python train.py --optimizer="soap_variant" --beta1=0.95 --warmup_steps=200
Each number is 500 + 25 x the weight over its row's rms, rounded and kept within 0 to 999. Layers, rows and columns count from 0. Numbers have three digits each. The size before them is the row's rms in percent of the matrix's.

# v: layer 4 attention value, 64x64, rms 0.191, rows 30-49, columns 0-63
# o: layer 4 attention output (transposed), 64x64, rms 0.164, rows 30-49, columns 0-63
v30 084:462503499472475494526480524492482492467513531498494508506533467467477528513519510535467496520500456472495535509446509477510482492478455474552501477510475481509463533468482531488542474538483495
o30 079:503473516526513503493497459475505508544485467491532478501507496547515506470482483480500489482470505511506477492563462516473538494489506523472506520485514523467526442468508482493433531463497483
v31 078:493508499517525532528458517508512449470490524480507488509516504488503491522487535501442545554526514498496499482474490515512508488476461516563553518531513482497498517525504527447503511528482490
o31 085:531510529521482485485512487457547533503533467489512529469513491500505527483504489510528466459469526528517476489539478484459512488492514516467450521474519552491503497479536504515494488446493528
v32 068:494525475513506509558468487510483545487521466512523511530483530477494501467537489509548516530501514481505496522467482472494469465527492508514508534519491532456512506513561527503474478516447492
o32 064:503454562486499525474509489507537479513496502474480513463514453493504512476452529514468492475507489507498533509519511537493523527508510501509488473479456500497503480442488498486525457450546520
v33 114:530538506505510529487484556496463481479487489516457510470527552492501505483504518499486511488523481466485475509494543497478535517499411454483518497531504498517497514475516476499479485518531479
o33 105:512456458491526506525508495532513538540486527495499530518458458466499505503520474541520484483466539533506506503483476523519458483496545541491495519465488503501497471519488495504515534489473553
v34 080:492504458479469472535466557555486461488483489511498494527528496455517474485473523524513548491507489479514491528460503472477495477480472474535525472509525492496517454486498506480493505477541494
o34 079:491506514501583491500557490455473536529476494498522485463507465528475516497487492505479470474483505532528520486496507510493498504501559534471476495511491501519486536480494482527507500499469554
v35 073:538523498541483477510498550493547488465476524447502460488508466531480526460493504463508476516479506490503515522515514488470488495515545524557502515512502502479481498506536497473540497544523500
o35 066:475491514492514468509501448498450555522501484541534527478543513480509506492510544530477491479522520507512479479533494493505501482498464498445507528480541494526534474493478479486474507454472506
v36 108:539514457479456473506523492496550529553488487526503454517526532481508493508488504479508512455506506492501488467529537536523517496498500487476480464485479483468512500492509454523528510485562498
o36 111:484479476507549496486495534543434463476499501507498496457475492512469462485495509538507484512495460476508515506452502482490452487493498514523520512499508461522515517512446503509487487540448505
v37 090:534496523495501521460512495511494503498473496504452519474506498537495542510517523527510498474476487464504513484513559482520488515541442477498469450528486482543500513440495471501514503510535523
o37 080:468472442508493484534507547499502511507500549478547510534446515497489479485512494474527510496493506530488475508485469541525503476488520510496560506490501502485492486552478484507485534525451511
v38 102:512510478527461460529465523528520488503463494475501490513502534462547478477507543533479542510519542479534498507529478476481509463486513495522502513502519489559522486494499466509471485463532490
o38 105:488487523503551489481531501508476516535493491488534520478528462559484521526489502480494487465477460505505501485483518516496486507524520519466492484485508536467492557527504512497549512522477569
v39 098:487465497479495514497486510604506481481523494523472538503530445486526485497509505499529514485504508505494501529461494477500499506502508506502514508509535457490506515534466540498469509507439480
o39 089:497512511480509494483518498413499532482460532486501451512478547503496546509471496490489511485502465518530496503497511502468504527524470493489440486544487522512466485456490487486493475476518512
v40 123:504517531523510504481479562514472454467523473485474539458522475521509508474494534518533523504473500474490507553512494450479483505508497506480502499521518478546482507481526514457458479516483482
o40 116:510470477471490495530521462471532565509453559490504483543516490469484517515519506469471494486512525531518485475472494548522513497500506469464481457491479496487511479503487486500516536480493531
v41 105:469520507475510516530517540513496517474559505483502506512528439508513496478510482435526461469504466492460494497478489510487513523514537493527487508527482508487517525506481521499559500538459495
o41 108:536519501512490502500512485499521491519476496551537485503494554502513511510496517569499533513501515524508527528491518531486523493506445505502491517505521466540529478488504468471435507459543488
v42 084:510526519517483502509479462455453506516490497513496492485569515496483513534489502457502522487476464479483473494514529534540506504499473495493514502512470507454479474459542494464509565513487504
o42 083:528480506533507513490519484486539532505518532490488511493459478465509490455528495513536461529505528486521511517524496478471475480462545492514505519496499452538569486513469505528480507483470470
v43 085:480478481504530511538425506547472474472474512496491483531508503509489463455498473457483527526508489493515491511465460484509528503510506509521489520496543488509534488528478549500456530490482491
o43 088:502532499500489493474528480457539517540539518496493527472511472502508552504457493506490538435500528490505494499506517486481523485503490488495450480489479513530449520483525466484531475469529530
v44 119:502496477523471500542488541513493471499489536462490471505467468504482507501494474522489444510485486482540504565525494485450468510482547532513510511507496552500509475507497480502510477469534527
o44 122:489507544478550477498505453498428503539474476512540539485529515486512498506502540472471509482527562496463491495513524511518499518475503477473526517505507467483488538523523510475489510504492508
v45 124:498501546503495503494483525468502469504488538461488491478518488498542467469511527488437462500530481519502503488513518520503559534484511454490492515495521493550510528484443477531501500507498463
o45 120:511515437499490493472475479514472514535504473512506480511475510510498537554499450508530518471469481497496488499478479470469451468502431512491483520483514514482476496533516508477467533488486522
v46 108:501466486495482521491476438527471517502489467510488535504553501475511514530511547495521551496507502447500451484489480510533490473485440485534508505538478488511498486502514472481511533512486515
o46 102:503494539511518529507528544458550476523504518460528483479443521501476488460477489476514466504451470529509525509534515512493506523505559540485471514489508512487517514503467493492483470502497498
v47 120:471468514509533525474533482527482483438517519506495509482491498500469530509479465525493514525496523485514468532516430492473522460483493560539538511509491498530477511520499492496485495476491536
o47 114:503507539516464504543493485434535482511477485493502546529492499481534467497506514477479491495487533514464466478496544489527492535518526463485465483499536518473504493505539506475544500508518463
v48 101:488527475521519502553506542508465490503544461491528565532513500502504521537515525491510566462499506479478487491521492452511463509470487450489493507503508484532519505498490506507505503493522459
o48 107:552457515521502499474519506515534492534449534501500469504525494505503507477485521491482487494476466490524516519470476548482565507488557538474469487486463509493500505493540483496493526517477531
v49 107:476509514490533498531506544485464496525532506510513469494475521483528495521489488524493545492496552484486499485541475460456462491493555522489550490531477512516528493484514495491510464447479497
o49 112:528488518533477468479501468532519499461458461485515530492518498509488475479517549502472436491501505508504502496442484541504521498482481485482453460480511505511503551520515519505521506535527506